python train.py --num_key_value_heads=1 --intermediate_size=384 --norm="layernorm" --attn_scale=0.177 --parallel_block=false --init_std_qkv=0.0499 --learning_rate=0.00776 --max_grad_norm=2.0 --warmup_steps=200 --z_loss=1e-05
Each number is 128 + 32 x the weight over the matrix's rms, rounded and kept within 0 to 255. Layers, rows and columns count from 0. Numbers have three digits each.

# layer 3 MLP down (transposed), 384x96, rms 0.308, rows 244-316, columns 0-95
146137107113111053141121166158195105108141160111132135081141127124139178128087148135131138089111153152131127087124119107043149130143125147127183077157144083111069159107085078113092215133107090109078151104138160190117087059107144158192104122101154146147085197116074109150143133143163126081
151169082107118115179119191110148103103154172129170104182091078147049126126112070062113046173081179141132083156179090109083185104156117163200132129136156121054149162185151140086140141139093153129153193143150140234121142200079112044081108135118131131116153054155045147157158113145153113123
065077157120100126190104122163168140141059183100103127148080135093106141125114140116145154159161113119100098107124129188100146167185191117108169180138191089138117133156149130106164113170132147096121091140162162100147164111131158082140101126133158151118097103135122145150147109130179160135
134090145133127208122145134154073161096138181103076124174110160034126136126078184157139139122201109146133119153125098170115075128100140153136185113091083134087175140118132083118027124181172109097139189147149118207064096147123178110129142191173051135050110135138124182062128115204144131115
094115123125108119139038081143115118130107133132161163108141136184131160098146162109165156105089128115082094104093147109109087154124162115148110156083142160116107113197158094094194135134174111190160151103114134141099163110164184158145183107150090126094119136130176192098105119143090129143
118122121113095093107122157111129166114131183145156133170108105141157178102159153162124066203141114089158109116142107137143144119104137073119109128146102109117077139186089053120078121113089111134164164113222168140137134128099144146135146093238076118174176177100142102128107120161157160198
127207086110167180144132116146127148138169186081131134201134167202150162097115097097103139151227074051112125189066122098106092069117136106098090089180127169159151159130126123099118154152082134123145156133105142098105077122135155113113172098134096121156083156096173115165120138105123106129
142161177195246170134145181098121126151134073059082149159089116186112135154161162129078130093134084140168123037025128173176115153119120098115104092139136137139142183149133089063076123138113173201081086108117156131142116134124103111141117139168106157093138100151151087138099082131175166174
163123052118078132088148112162211142157124139170085125175142084092145120075141128154160081151078102096181113145034157110180129104196169141114164148101031124115159152178120193147223135190093124186136158124162103107108172115081135093178101162155150127105161110154127139069084132119181166090
079233100106104174201126150133092119135116119038160137120121135113135137121169055105168106165100085103097072231172141091122124118102085073144117155125087167113158085160188111084133099144076134137137121148128072173156066138135166126169075135124110113143128084091117173146181100100164161151
155133129102100095197145105140117111122117075099094124172124109122116105124061160137141166091151094101089125124136149160120114137116128141136155144161097112102137120128181189155132116103122100139129159129190158092147106136068135165163135142149098169082091056151094123090124128162084180144
100184105119126078161142138121177135092092119149076153131155136136158098112147181150158200084049137101160079124110130151158115135174155108134168120174137131149105139163111080127090146187076167102062089080105116123129107140136121076168135163138105149105154157063094087131121092106118120126
099145126102123148181069140080152090127147065108105123136135150156107168109153109099131135134116129116113135123112159143107094080136164127090056177123095111211133067193158155125124139157143049062165079084107160212109100184123149129182159109138112143119143079131131184109127155145118140144
124149109184105151074124216075125110159156076132122165131163117100172126091126140153110123113123220097155098117096162097086153128136152114124131119175161143135159079087179077137104142191161114109136163125183123154105130095130106059152151139082139140125146164198080150142115103130088142144
101173136175116198091117151114089121114159107160101180108100134162071088148125143117070080131142222106106083130160136159128077106140149108111077179163100174073115154117159129098156164141231142127130171136200101114104130124079114131140073112077238096142123096140039138162170195128118108121
101092105101117148129099137152102127078133141150127137135147180166147160182081172163178112080100148130069150102088104122126084104051145128162118134115129112120139125094094145095080125155151097129150115139147190122096133097112134117171133152116101119076145130156144170161080133161053089156
133094100082115120116172154139140125212124125147127102093111163197072085101042127120157162173092108119138107104143087119143044150113094135114088138166193165104114073154093114146084085189137159181106138132120141039120147163078111080118144086111157118094112108193117134142092111110109148138
104106137112165148154129144161109207122110097143127119100143111134159146122146142127077122143111146124103223122120085142141133145139168110081176079177090072165164136198134122109190122202155134163193144101098100098126123160117102116093178123087137106082059116102131125059095165133119190100
107130128103100158186139146112070117138132053127128153098162159180171114146156085109137088146096118109096151165127154148146081057100145093088097160094163084148153094092101097149145074112097139188196153124094121173161135104116136137166112123157187108141123128139172109100130199121104215234
187131093137160130121112128134136129141074121154126185109158156163170108097079190133108148129122150135154098116173165097151155145075149160164073183150110147129102186105085133164041108154094137135117118110098150141153174097107123068131105108158131060095163140127152171119168177104145131169
135146144151142142146099111083097158158177182179095141089103181168135150107141113113111132135109097095116108133136102122120123130130146086094177153163153176126103109180053094160135133167105132181054167107140124140106116137136122178069133089116140128114136107116153160166106102086168121102
121078162092107192098139165108153107102148143136084158171051131174133166140081133106128094111134092093135138101130149080073123086088129131141111243116104096167105107087190093236102164129207014106179153081114207152074117161099095152081081167098082177068127137110173127096088156119115121111
122127148095096125127126124127104125137145177112085160139147129126103146114137152133172154099143121124106134140140124144125137111143150080087099122122133125154153129143089149124160204145110124096086131014032118125110106194124157185120091159108175176110114149131071160125126118124157122083
128147135120145150157135172091101127137109094129155146108148070127130143146105164173163094131151176074108122110104130161145127124127167140140127140163184149108151157179148119123129123152154108103117132053130149147090097086142095107141099143088131107127116094115154207175131128166116127106
120155111159118119164153174151163116170094086110129139076096108107131134157048134142071113068083173111155125127189140127097056127115106129128174219079142185197094126134124151116175089083155181139126169101072119160122089085151119201186192103164121164092166107088140113105141139192064129098
136110026153114137154146170142149114141116161071084169214152099143172129147104097114098125100208169117160148113104206114135126134164157070121117187127172189121112100151156142161151149089140105167134166093093143168092109069164119130056158135108085134180134148061194135172153087140126136173
130063107130129127154183132115157112133116119200121146205150078156160154196145155119089137056117123053120108060122109130080132081110140121131201128148081103094161091112168118166048161204097133136121157127189168114157137158050156166081192092078121138115165133114106141103138131065108119144
162163120201179113131124149162122133115158090154159115180118174148140143217123094129197155111134125123140139152132132171140171159166148153049164145159160119166083124132083165120096168117111096149110115102116179127102141129099147118175143122078140091177162101150081086170175115115116160091
135104109123116115129134169109085143164138123121112159139143132150129160138127158114085107127146074059111117170131092152148129135159125144074106150125136151157156102160094092160135116173063131134133137107117142135103083128149144179102111159138078105155106126106118225104103076121142137123
141142106087124160102145117197133154147075068115163130111105163164155087085058183115120111123097118134111116123133045098105093162112139096088143151128112121134116101105137151141153112159169098186138132119115188128117171120123172152159170086111092169130132211121085187128088162114104106115
063168137100136103156119150135204172186164154135076188109143164135195131160107081130140124080102089131156101107168134170151149177133126107179206103151077119148151131166153159153176134110097160124046129145128142158093121138107096113158162158150132053154167123179068165134120124119111174099
126150106133121128143122099128104144124138131125123152146154139132109127133116120133109131129126135115133132133131122122100121130145106136126134139150117105136126125142151136133091128137154129119135124121130151136130123128135119127145117114118116122115133123119125138140130135145138154125
135093072132128130096121151125183145179054168118103100077160161092116069062163148159186181078111127128135112103077161081127091209089077120132139123163139138135211107161075117122122154131138106175188161075210118083129151032105114182158149149153064128151182201123177134108131108190186096129
116113093145132101049143075166052171129133080170055147106173086180206133111092144195134121136168081119135167063211121160160106193106168128146091134116139162088118137176088212104095134122141097171084110164125123124183105186087139068180157155123105074120111087075104192225103097110162137161
143123078121119145115116128094136132122144147125109132120098136115120138130124135125128091154133125127118114137151163140132123131105123136141131176123094110155113133118133122133115118127118111118138105121128151154129123121128132126138101140124157126147131144111125129141137113123124115135
128109107117100116142129120105148127119087105124110138120131115149120127115130156127127146098113129113101125139103153133120133113131118098139132159149139144167115119131136121136132118158136161122144112123121152137129131147118143117118090128145134127128140143112132130112127119129124130097
112121089099143178196124109202131121134084109138124115107115112189146189096066135118177091130116109094127131087177102119122167131147178128142134111153120148108151109103139146167175117106087085144133143076104130079109107107071082125170090092104083146123142113103085173134068098061163109132
129133118121147142125109128135128139128139135119113148116142136126117125128145128132114131121143119129118127115143129150124125121137143128133130114124136122130144117138129128136140130144130142139133134115122129121126120142123134134105124140127133122139130121122108150110129138116135133113
113129101126119108128124143166157156170151153154107151129176158174151147114171146098103096101126121107090095134115121189167117106146129126109155136144146122146087096124117150122122168184113110144103133087130146153147098129156140118133121148140080101169081158109123151099106098126095102107
146204121134122083144101152113090111178049104148126161155111161093088092124073124109131082157148156100120160124150135167163115120169125116131122186173138043160154115149133140201090095152159127156180093106178121158176179132096171198149104161085120030096162122114140133121178142151093121168
130086132105111086160160098145132133145145114149154112197114151224128051128027173134098151123120122079045122108110142093112112142084155096160113120165116128139036177147150087176102169143096089116126094073173055112151095102124135151180103138176146154164152073134184135080120113150094136098
135097107065122162200140138140109165154184112145094155113066162133147142080096098077112121070096071135163117129113081159177167155126097121113143145128072125144036126161216143157107115220068159168141155143130182189133105211111172090114095145117099156060113149161136145087141123098081085121
117140126143118125149118131120121133112127131153111129137133147124130141111148129130149127143135133128128137117173100150108117147105117145121142123094111126143124107138134155152118135144132108136159099127126147108137117137133129133137102126125127137117133132132118140162133155133114137151
125154123136148125135135119124125129116124143131126129136127135136124118129145126137151123138122130135119118117114124130123131122119141120160132108119145120122157125129138132092154105139131139120154133107103117105107122141136134144112129127138117128113117119122109143111147133133128151126
153156121138131100130169139129115132157112129109127165116128157105136115127139133156139139175164109107096090108151085165192093129151136145110130120100126167121152118157127135110122128127101149084156144116062141152095077134120141171134119132136134102123108111120127141121166086152121120161
152185154129153179142159132127215165096112169154141154152162089127124128135096133140151140137135150144093094035082115135136131082059086119118149166096122183097138223151171172174079142184115142144181158000139181141099126168087135171113149153133143124091110138125116156103111126172117115118
057136074105066152184100093150120120147072082113073204127124103033111161111140143047091159176152144121116122109129106161194185066144120169133115139094115116163122195048147100160105115119146077099112106114068141158141119113102170128140145154130017065175072080070133140097130153143078171158
143107092153112156110122130172112056103086116158139069104116113108084072150081191107132114079135087096092132078162161094123109112094102106101139181106148153166167138157086095117103119171158120090096107050148102160128104093149143142127131090126152084155106116155111132148190125119134122139
149121151094127144127104108179093120137164123137120149102138185162194093093095106099116119078093154074068095158138187143097074084135172141023192172121138151107179146164167072115124113126172083136184113062121157082115071099114205157132110115174103112163121092189125148144152191142100202139
129097114162183100151131133120125113144121160109094075163153164158164104102090136121109150126105058120118231124094154216096139120082179083131044158150064165163171071125143134109126113137119161124126086163141121090172162136071183134147114180084126175143075134145093084147124083172106126149
150120114084103127145120133097113177151156204091093098111157170199141133075143141144108151155109147134099149115076133112129128136124171057089129120111077114102129152103104103146141152173109130108134115104089136141082079167098119174159099166112127082081082129111091158129125136155101108070
137122156133119099166050096131105107113071102161122150128145104157147137075126096126142093138122167128145156086097103174123140088148163144082190168097092094126147075143172102105175156116124132144103176093148151190120149108126157123126118103029147134121166187116118162120158108109172078099
155056086125111200157057179133145117153071173167094200084197144151201164115119110071135196130145135109172141120151102166128137144089195138141137148126130038105176160109090052153126141151082119123149041083152138149095098183186176141223149126186131131134159084184178096114131135160129078160
111156108081132130110142109135122108163117090111109129116131141144140096086124124123114149113161096087099135099136157153153108112111133158117151106118111125141149107154117129144151134182121095119170119130122121108106106137111140151137141125102142180120124137162115222120126139142135141128
148165179185057145163120050168157102139133125146151132153139095148141151144121209142057174139108057085124147091184080130157128122132138143171051082137163135134194098118133103209133136183158076132089145042114154119122212159123156176152118137081105130127094119085099177081091147122136142140
054128149153195132061112074113082119190136121093105187153198110135194160111176154204142148154142108167090173124135179149102188176144047167117144083154134068192066099058048120138181181143158153092113188121134113153128192131202143089145173103123086164065108095066109122118181090107161168141
119131121130127133135130130138119123134125130134127130120123128122137131123111136129123134120125127122127133133135138123130122115128131127141123124121128136138129125116123117133136129143123124114127119118118126126141128120121122142130121131124133129122129116130120144114113133125130125135
128130071128112101161127144117160156115135131171108140203119101147111098173100140113117135093076118084124144110123102134103116128092111122160157163097159119094050151122138108126108119176100139111084163069110199230140148143107157181126144056070108059089141112150154122149118148092163116130
135173125133135168203168096154167136176104209095109148140086125161140112119037105127084155149117147097150159149133105123144132137113155146096164142149081173140087164104154142163143156149128077120118183111063168114092129116152142148099143059141121101091156160134067145116127061138082138124
107153182058111145140124136138146126051114206140113121136144048119153170128089145117108153119120126134073102130128088115136155175078099098124164142116092106108140195150148086159066137148119153125112173022106173154116124158132134124123112140137134119112150130111107205152138119144120158079
167119090142107090144092129154109158166152178161137122132123178166163101120126150126122154166085087077141168152161082124148096130140159122172078143089109124126193131166092142131118049142127079133124078132120135127160082140166176207169127047044104162086073147104055160134147152175143076108
129165105172109096112188140134175095111107152125111103131110187100134105145109129100145165169111060098155113083102174131143051132092094134132144188135111108109139131155044107124134146145204112139108113060159132140037137148140132146115138144107125189212094167116113197114115144048131141129
122137102074134160150101146129111112131118127097165157145128176160198079120097178115167126153122152104026103057211063168098149158158125104150099098133141127077084210069128103172074118153104148088151161121123134128113120130165160138188160126095157163156152102220160109089107146137146136134
111191093109123143155162198099129125158084175166156147136056135173072122133132118148157096150115113055145176151182143116101120162131144145119132193140129100126122112091100085182105165111158100106126170104206157162133132104083180120121107148126114021097181135104111062115092181113094085192
120180100071117167119104120122172146182193112089102124105109130152171142072126150126121113117131145102073087138158095132110108124088100093116139180173091088182124093108149060157085146157136083061117123166179100144104100136109167121146089105156125140131084132190119116122179114118142127136
139136218064091140144104133106145158140142075178115106151157142148164134109172175138159127139127092096074095092208083120147094117141151123137171101115066125112149147147105103177074196191157117155143121121114126133161114107106126089151113168132162070119050111171122177092125110173139216091
108169183064120122110092147054035126222180089059088128166118077074242136150067124184156184117120174135113049207160153108214144147100093120080178160166245134122167123158124099118110112171097196091164083099161137187123121161155128149184112170089131181132063132144059180226114161148073182134
066177073126166126156077081072124211121103192154080167134126158081116131109101122093106173156096156158077069168040159215137137094060161168129155078164128076164116108129134166131180095103132147098085144098037099160120110073216187149172196182140067142131103179144097131073101127126142197099
120185147118094118118157193128114165097117118122173126165134061116149121113100105115097147139127108122064109107125095139038147127110132166150175139127120197110138135143089144141136136168099180158148109000082142099127103135090121153092127146166042121115131140118086192170134115176148089105
142162126107088102129128124114153141105103141166160105128136090102069089085106095104134099144180098108078108140141171194087200138130108118151150152182066124154171099108109040113183140167136123205080128160130088192174098129126131088150103096118101063098143108120147089165220137107088089158
145164134108124093139115128163113143129118127178117036098135123177096122100112135138142110162198141114112126183159105101099130126238080149084102124143149116111136084209088079206146138167081112101136140160159132110082078212134183071149169140113109116129195109124156216111085142102150096175
123109134074129126146125078084116048162101235161130159143114169111101028138061142120159108143159124121133112161070101109133125103167122138081119156146114081143111216137159050111150163101136192182075150137100087119134161132119143189123123128088137134177161094088080093148108107177148176125
125147063116127152138044116161125162157098149118143165141086117071153134108103139178192128125053153157080138134160156040141111121123109063052156103201143169124132136103158177171129191114099127140112124162095162082151137119162200166174102177123050149069153167048090097046161104115135100154
# layer 3 MLP up, 384x96, rms 0.325, rows 245-316, columns 0-95
194117155168166085089135063140179164086113105148175136113161144148097118131178084060079090110148163190095100099141137195164130102141139123172053121113137098113180076056138159146192138113128141073127097134139047125134049205176083117131135088107164146092140172204125152129155154113174113183
175090162157098134080192166068119153054116158109147136128150176114135095132134107134114167151120114161105158101124117147115103156115149126136101116123142108194118129157146146119131140115162108146103174131129137110135142133099129089081154047164044143102138116099163150123153097129137103151
133180095210102062138165125056112118135202113116168105103138157130126177094139125137062204131096214177132147148117113091165164144182179155226158125138188167161125098097062132099135104068108172095140097063133160103166135166161158074098164113160156128167084115147150156066125163052107124163
139090119150071197054149159115113135099111142123092136138147119147081152177113131081151158107145128182158134082101129132149135134147070117132096186149070125124130082111133146095165108149138139131103112126153111133119078188130150131051147185103054155114146173118165141102111086115167111150
128099134152177167139110121148143157110130181131132115082080150081157123083169135193139109128112121158125142135067085126127093122110142122112137121151146105112162138099102070081069151087119109132109142173187141154130100108068114127146101102147112134107119164176126111163129186145088103083
108159127052209103135167118063143129164135182175099146132112174087090118122145144114100091063138150160128148168090122166094161143132128111141130111124123131138143142129123114121093078120127164124128118133136103113139174134102122118102082134143155180109143201117115120120169091149175103124
133123153182107151138131170198096150168141113130137151165083107112155156173125135199118154088164159152119085112102123136154098145079131093151136132163146161172068154104018056083148073118187139159112135111140140065069108084163105101124195122170174146067145118065152099111165149085107127071
164122191057143160042066097114195181125180117104102076160155091068117159140202139110105064072128140173090042125096181125174186125150083079084115166079157148119157127081162227114150154133117170160175091152129070079111078077134037113159177149210134098135177154133155190127111061096166097114
122135169062166047110173109085109155148105095135120164141119142090135165160098081140196178150088174176107159174062177163104169180076131103108088125130102166143102160208132146091183104092193096173115116110145065138141045113141128174074178129065115138138089158072176167077131131099133091096
117109121107152165083143144158143107111122145145162066138099176097141119149152095131197195071120116118168136121168111123133151140132140118148111132147151116183123200141146158126115157103163181182140135114048127058139113085119080131138166149164104119124076105129144108185104078116136122097
136124183112154181171083090127130120154209128170167133119067084125108102121144124092134081107123179117127143132135111079134140104136131134094114137098108162163138103138138169152117098089140155136208150143084106099145145135087084151100104139132123137142107104188138135239073094152096128151
095160112163129103134129112190151158112139090153094127086097116118122123091169087095128166142112116146108127149106149119141089123072158134107126134077141169174165144083129146094109141119182161119099103171123136080159105122090164153151163191164078140121138143168171129075120152184140115126
151112097159131126141135106156168111143076119098053067042124142112152157122174167202131106137138148170154071086085168124078189167106119150194177126142101158120146153130137082151154155111186149171171092114116168073159102138111116104137052127145110136082125191065079085155146081153084171126
097142145141134135092159060171101136144119106129181064134138139228103182165213106070117081093132132135087077101101157141132172122121117127139093154095138144154173091137071137136174128135125150080077103150134113142090130117126128217127094141051171128098175174128063062122152133104119112179
120103144133171069116121140131099097099118068116125126090162155154067078144169141114116110126122140123144114161147100146117137215130127159136114091130136101130130176090117156136140111129110120104145191127132040134154162116101093116067121176166074177166096195138105120130064114178178103122
132138126167053153072158125161182147165119078135151100142178135132081119144098153114140172117109151126119124107115141154085152242122109140097101131066112157096110148111115087135122096116162113128121120127143142138145133109090048111109167118100169142130146198113106137064130114090135127155
103132153115136123135157120125132101069210081109151108127139120146114091120162126123158117088104124138099122123113095120152102142149205065136152097152160098120169130089044142174103031139122160157164129201174130060145149137102065146113136129153100172130116149051128172066144168087161167088
126105076104131178096199129141135130157121150118147128069194162087117097114170133088074139104176115160169213189160155153166196118204072080172111116057121108027091093125112142164079132123145127137151066138112097128157120137074094113190116175142125144092109156158103136109145143147085141101
058155152118110132063166134123118198151146117118111155102158150157127136118147082149229159231135108104149104176123133155083154089155144089107154096138091084128112119068120119128112107132144096168106116152190133089086141132155127173152114079152051128099131134130149140146088081137129109108
099130130169136127108122091152094122127127112079082139066071098141156156125140142111104176141142108162124140115125124144084162142163157114110154163140110141109130135079093061204159120106159209115156161104114146093167118116164031154113132075184172116133116096178131122043170173112136092118
170055160150108104057148043122121164128074127089139159128092092131080150201184079137135105046094140125155129177045181131067064086104129128112102112128073133177069168115116038146124118071190164112165149058146173083122164123137095231178022139143166104097096122134117088180174102137051175124
124085169165129088156173117104155149149129105135125175141112110134116153187165111129122110102101150132131134118105107086099199141110160092107117144115104105107147063105127077137095091130099151175172096115152186145124171136117074124128149133145098091135140119150144135101185227129111093124
160049151094117106103136093155102146170120091123108121144139154131148175162140110079146113121118192163141178074131158121137147131163143187115096076131137122164056066144118111096082144111197150168145124076126142077109154094088102053125134167076103113121148123170152166142106103155112097123
109124096126099060150193146112101118112124151135093093104108117098155153103142076136143131048146213113125097088133137149145103104177137060167102134121156190118150130145153175135074156142133117113184118142146086079109174109141069143104126110117049166119183152149167103128108137163121147168
152132106146137133105107141088150151161115150109131121099127153103136103126137153149138076144146151214093081125065114176107155120160170074151198117056080188173165054083154080139148181155089108133203098115206094095137173086163095168094175135155123150094108146079130125081174088159076131088
109062068121134159058127112178121081120112116126162157113144063146157198152099164144104181148166104133067083073102093097134047150107179060190140035085159073192141105161120161101123143111083178169135170167132119143168143129116078167119088131172136152108125115156192078146102134138142098115
101103152061138151118107064108189127174162060133084151130093108071103107157163117055143180198161122132104070128123060126186140122104172077113114076066088149126161134097179151123121147116222148068129148167165076065212154158137120152118091076154109176142159144151127157100091153114134126173
099100124124118099084166112169123094135052133138103107093111126137037143181113156163077111108079097177147117101138162114116152123134125137117142114084131087155135166100115142138142102155126119122138121125106150131140126163154116120081185149203194177143146081093128137109121160130093110120
074063147111130103154103058120130145120144140157154182098172096119145112108183148130136126146195150200107178154050158138197099178103118087115069121142105157085136135087139059094049114081182111142130134151131135185124127158107105131173038170130118166117126098094086123166165143078153162130
121177171101198162117128031101079132179150126099182135084084087114123155129179092165104072137099156118152111113064145167160116111099071102082123078139117150162149132139138186094149148139091121109132136169128170121198190130115080157157097068151143102105146140181067125136133132069166144136
141132127125118130133137126128137114137144135160124133132132136132128131129156115127144125119125115123141134141135125136097125127121146115108101088122137127153132122136101117124145111111138131124122111136125131147125128113119123122127131143092146120132149125119152124116119117122135128120
106126145150144076144160149081171104124115057133082179156192164144176159091155167221073130145121099128177134094126134134130156153170123173130142134137125155130132116107088088162138100124153141177175135138134147068086169094116125106063044075108117100150133141093101134211106074126125137080
137128114121154130165167100117090065185181145092128153136125131111042118158105111139118120144178140084132112217116120130122108096162114138102150032108140186112173065118119087134158111157135122132093114182134113093148185147073152122075180097121146114151078096172097102112108151084155091135
125124161154117139143155125143139155114085113115119124105135165127137126127150136125123130133147156115139125105155124131131125132121139141092098138103144141114090131091126126099137123133138110159126120163141123151145128119127106139131161127142121127128114125105130122128132124138132146104
116122130115105116126141137142143118130153142127133122134140142137115126122132118107132116125133137134130130112108129150108124121130128122118105131121153121133122129109132114130123136109116108123139129139155148146130148135120113147117142115136127139121126112122126126116122121120131147118
139140161163116099131140129121110152107167121130157162141139094098140088077117126114088143125157121131130156083140116090103090122164155171120085174163129122198117139161181123091074128109101068163114158122133127154115150110165161146117186094138161082102087087143150105146168091132070144107
151130136136131126134125130127148121136129123128123139121130121126147135131118125108128129130120123128153132131140128110116124150124112132112133133157128132135128124124126125122136135112121138138118138154144126135128150084132134109128142123138139123141145137132141113145131131127129137136
128076136104112145149113154169104114149088102116128101083136053176082172134135123109074142116125109147142150149119124124080151142131156157130127098170095122098177103122112174135104103130108191118151135125097126115121172181122087147114185148092119172106149137179119106118132158146140130120
195171125187151126182112175141134118077074083132189111074108119174110122146155143124064083123105116172066191137137171144093142172128125173149112169126155109123113155120069113166095126093139161105119118166121151075077165116146143166130162100086107099102126087106153140128179025185086079146
103108128110137128077115095117111115069184125072168107085170131078155115151093134100092156095158124147052161138131119177151172161143098161124195150096205125191186084103116143110184118107126089132168134137092072152088131111125188073164126122131117116139081123154125089105175141116136103066
107090131054130128172090130099154184117141094048088140105114122101104140154145122127142146102155147114193174130118070104103120140119158153149110100084151080209103141088164112157115103106150238127179155120125125119113102192152177118082132146126124137102042119199127138077164127139137079080
149109134130118118137132159111138127112122118136137146129151120125134143133179117121132126133137151134136159116152101145123126129136139140105132129119149140111102133126115129126134135115111119116110118138141094101152143082115128135139138156157115114114128118115123129124125135122125125119
127133144136117125118120133133117122105130127133119130118150120121142125123123121117126127127116130120150127140128130131117117134135123109125132131154131127119128116122131130128139127091153138131123128137139127114126144123121124128130133133122138139121119130127139116119126131110129118133
124165165101119139151113113135115063121117083131113121097118169098113142168069118101116110111153156126132198120105158101120115111113170127094170143094163172121130096125131136123110074086180089183158123119192162133137128181168073146149106134174118181081137096145136132130108163137125149102
151112124100094111144129097125122163148159145122099049154073131148197206150179179128126157073109237159089166126123115099121160181157127132191089094197123154131160067033089185135024084098175139156128082096152181127117147070208132138051076121112111167185097124211140092148135149101153091152
084047077165106062153127044066166122177165171146150125148170132119119100120153030159104147141041088117125180155113131187127148132173138137134152198036159084125149088150138075104096030163133108171124018142182118141139156120073133103109194156210038150170125168121156155149142076103115141127
126151140097216125168125148132130146112209123129094071072161140075143151135114076098150142164115177131082118190090176166078103167166170129102104101128083134138134105083153146113147103127178233200177104105170108138140148111133159105088103155142174064195096144100164117116156121077152088139
096129074143072119110153158149100156081104081168157113088177159114100121123141166109160102135120174095176117144092089150157150116113123092059122087132199145076099166098075083147186146131066142094176154161157110153157117103180120121153089140134113079143145093162065100159149085130116093160
193137188115074119135138143113153135149132139127060128107206066118137151145138168111100141089131164155116077115150173150074059124134000097065098143107120167114068130140118125197150100169080166107099092190089080067127081122133158126099123105107133136115165113124127101113189100158140125152
139110143140109134172153124150132106150073102146115098117118128110116142200047136101125109081080075163123151130090128119107149179111134123128115124120154112178086090115144108114151115175103167129168113141115093148115151153035129133140122110136178115124151142102131112154118096050071108109
179132145129102160105131082153121127200117122082149106102189193060153132216170130164076083089125138061183148145069101115159142099095176139171144085108167109120135143090182099122151147086141217135104132098120151089076112146141117150137121118082100134129120100113106124117191119115128072092
105145139153150121077098065057160136113104110039130076137131178088163188102128118104159216126093113186077101120165149171147152136132192123127109117084110097137166157171080110128157125070052105195137098103103093108132127117148181104123152154181045150159097199085155126155085079163103067126
114091126166061093162101106125109147106134124136147101132113128099177134147110108144137144142147163140154200142140126074102116136128165124134113158143164119146128128094115122148138153123105106145107132099144142171138148103150171162107129128164128136062126079138163115150122116165121137131
172152168106131115148114091093094188090179125129100107162194116085069096151128101090097165145068167208131196182093142181129163156129056082139092154142131125138159109114177044178135098135218095119145120153181085164108105135100153121150102099118019090115112080155098161107154146167166082106
153096086126189127153180143179141108152095092121057144102173166127176083128087069110155112124121126173160136132142155067105173094173099118075175094051151152091120110119146138177175097123157152137103112154152073132120142133103085114078118070147143060089099155102125099145125108111140171128
128125137131127117118124126127137127126126129126130127133137124131124122131122107103125129131129128130135112131121129132116129137129132122126113122128117121129123122123117110125130119113136131123123119134127122136124134116127120129129138124129132132125129130132134119124130136131117128127
163138083111136153114101111130176065148149111060045113141141094119132171176147135169135099130174100160149158110125139105107133119149189128125164144121086129121131049135114165124114164063104176159133132138100168097169126076132087108082102130086192158173116083156122170120117103088137089048
161115154090123100105067160099110177113180167135057172166147138076126157118137071148150097097163244116131122131145145099134153148160112029157123081112120124188151089093141125161077141120129096159108126171160121140051174096115146124127125125140174143174158166189129188146127079100132108110
138131129139102087121149094114074156135140160171144122162131171106155172182154165139120122094080166180156133135143107039080172104176203120219109054169121160111132083079130137148107144127158178144181099111140160119117161086111090107049150157071091116161084109190094161078173105149118073161
122108117139085089128147097155082135095157136119126203120156173126158116155158091092120075037142117094133148156111150180121088171101108060104117204129170175169151122167133093110117093139129150116172081100151114128196164144095080114150215125152059091068147135113136139115160157104192118108
187179191171140131126085177148127110069122108192111166113110070151111160168135083136075131137134159144156136111124101132133095042194132157172159112133167179136076162085144134148132181081131126081092172144046071082170120122115119142090173151174081133155113105141136148152126127142167160108
122137137123109089110138039114153148172132099063125148086144157085080101156199094088124118101202167137109106114111133084129108125150113144132123023079168143094138131173167185151088161185152124160105144181149132073136163107065111131130094165128081133184108121164195145196137105124087093068
081175144086106104112100096090169104083104054136108110146067093180084131111164181126143112139181110164129112125073168106142128162131177143081110080106125177158136118092134138202126126090082207132067065124116140114208124127096169156102127178105168137144105100086152119169130127108171132142
131142093164114089095143082138164111047148138141124133090163119086153175142131160157122096076169105184134178124109181170109169130083131148135098096140096142115153139132154119143122073150137110111186144124128128093095109118111108156169136122113108105142080180145093075158126084161118085063
132106155195066109175080077055175161108163116000101116113158168036133122143112173143062153087154138150149182182166130107193122113184174086157165088061188103185157068160092163149131095095198154208070134099144113089159158164144107170157165107156123141101096139108114095106135153081076081124
175105195069122093180045124112183023240153168140164141142120100148129053144123053140149098125150154111108095099097044106124107158109161135137121149116202126098202067034192138063140112096227143127090113141147120118108190147099111089087118101134140187192103135112162184157203144107051140142
097130113099180142116133044144133189178200075141172141187128116079096143149134104156101028196138082155078097141071178206096142163149156132173100086116171149156096202164122163114128128109124100129079066119133195161134131143127052078072095086173115065196094152151158136110165121103138114097
144100148115093168114114100150181080116133184107175101155169139127200192102126124133146122132179164116086087034124085071098150159138125175141119138083128208152133118125060142091093078118121122124121098143154133119100162150188127113102111161177162139150112087132108171117113169111117124121
099157144187133109076101059067145120100148041106065159125222175127154196101235179142078156115122149128112111114099146109103173130142102143152061095134133131121139165104124085138160147109154164147179151121121099172124088140117107147094094121156146111134150130098122119168172145166180104125
147142115121179078166116118125161080111179175101144150099192182097146116131077085074149157078139157172150140091175111124153113111121182156128134151108119072108143172108061086112137091119164136134093123164161172091129097163113181114147087061135125119218078090161172081194114089113039136139
063144173183166166130121102154059117178152034170155132132138160080148178191133121098093100202038170129117124098160131137140125142114114159238094122139162137105160156140129119141178115105158174168121123129156115093106103129143145174046129169169107101121093177078094092136075188079161086137
236182103099197122110138122109161129094137150142070103087172193109124162128175050118093190064084183180086109130108126109141102151187150127137106125054130081197105110127068151164123125140207087178130152149071103080119105141109107158137142112134169154141118138192174102083144077112129094179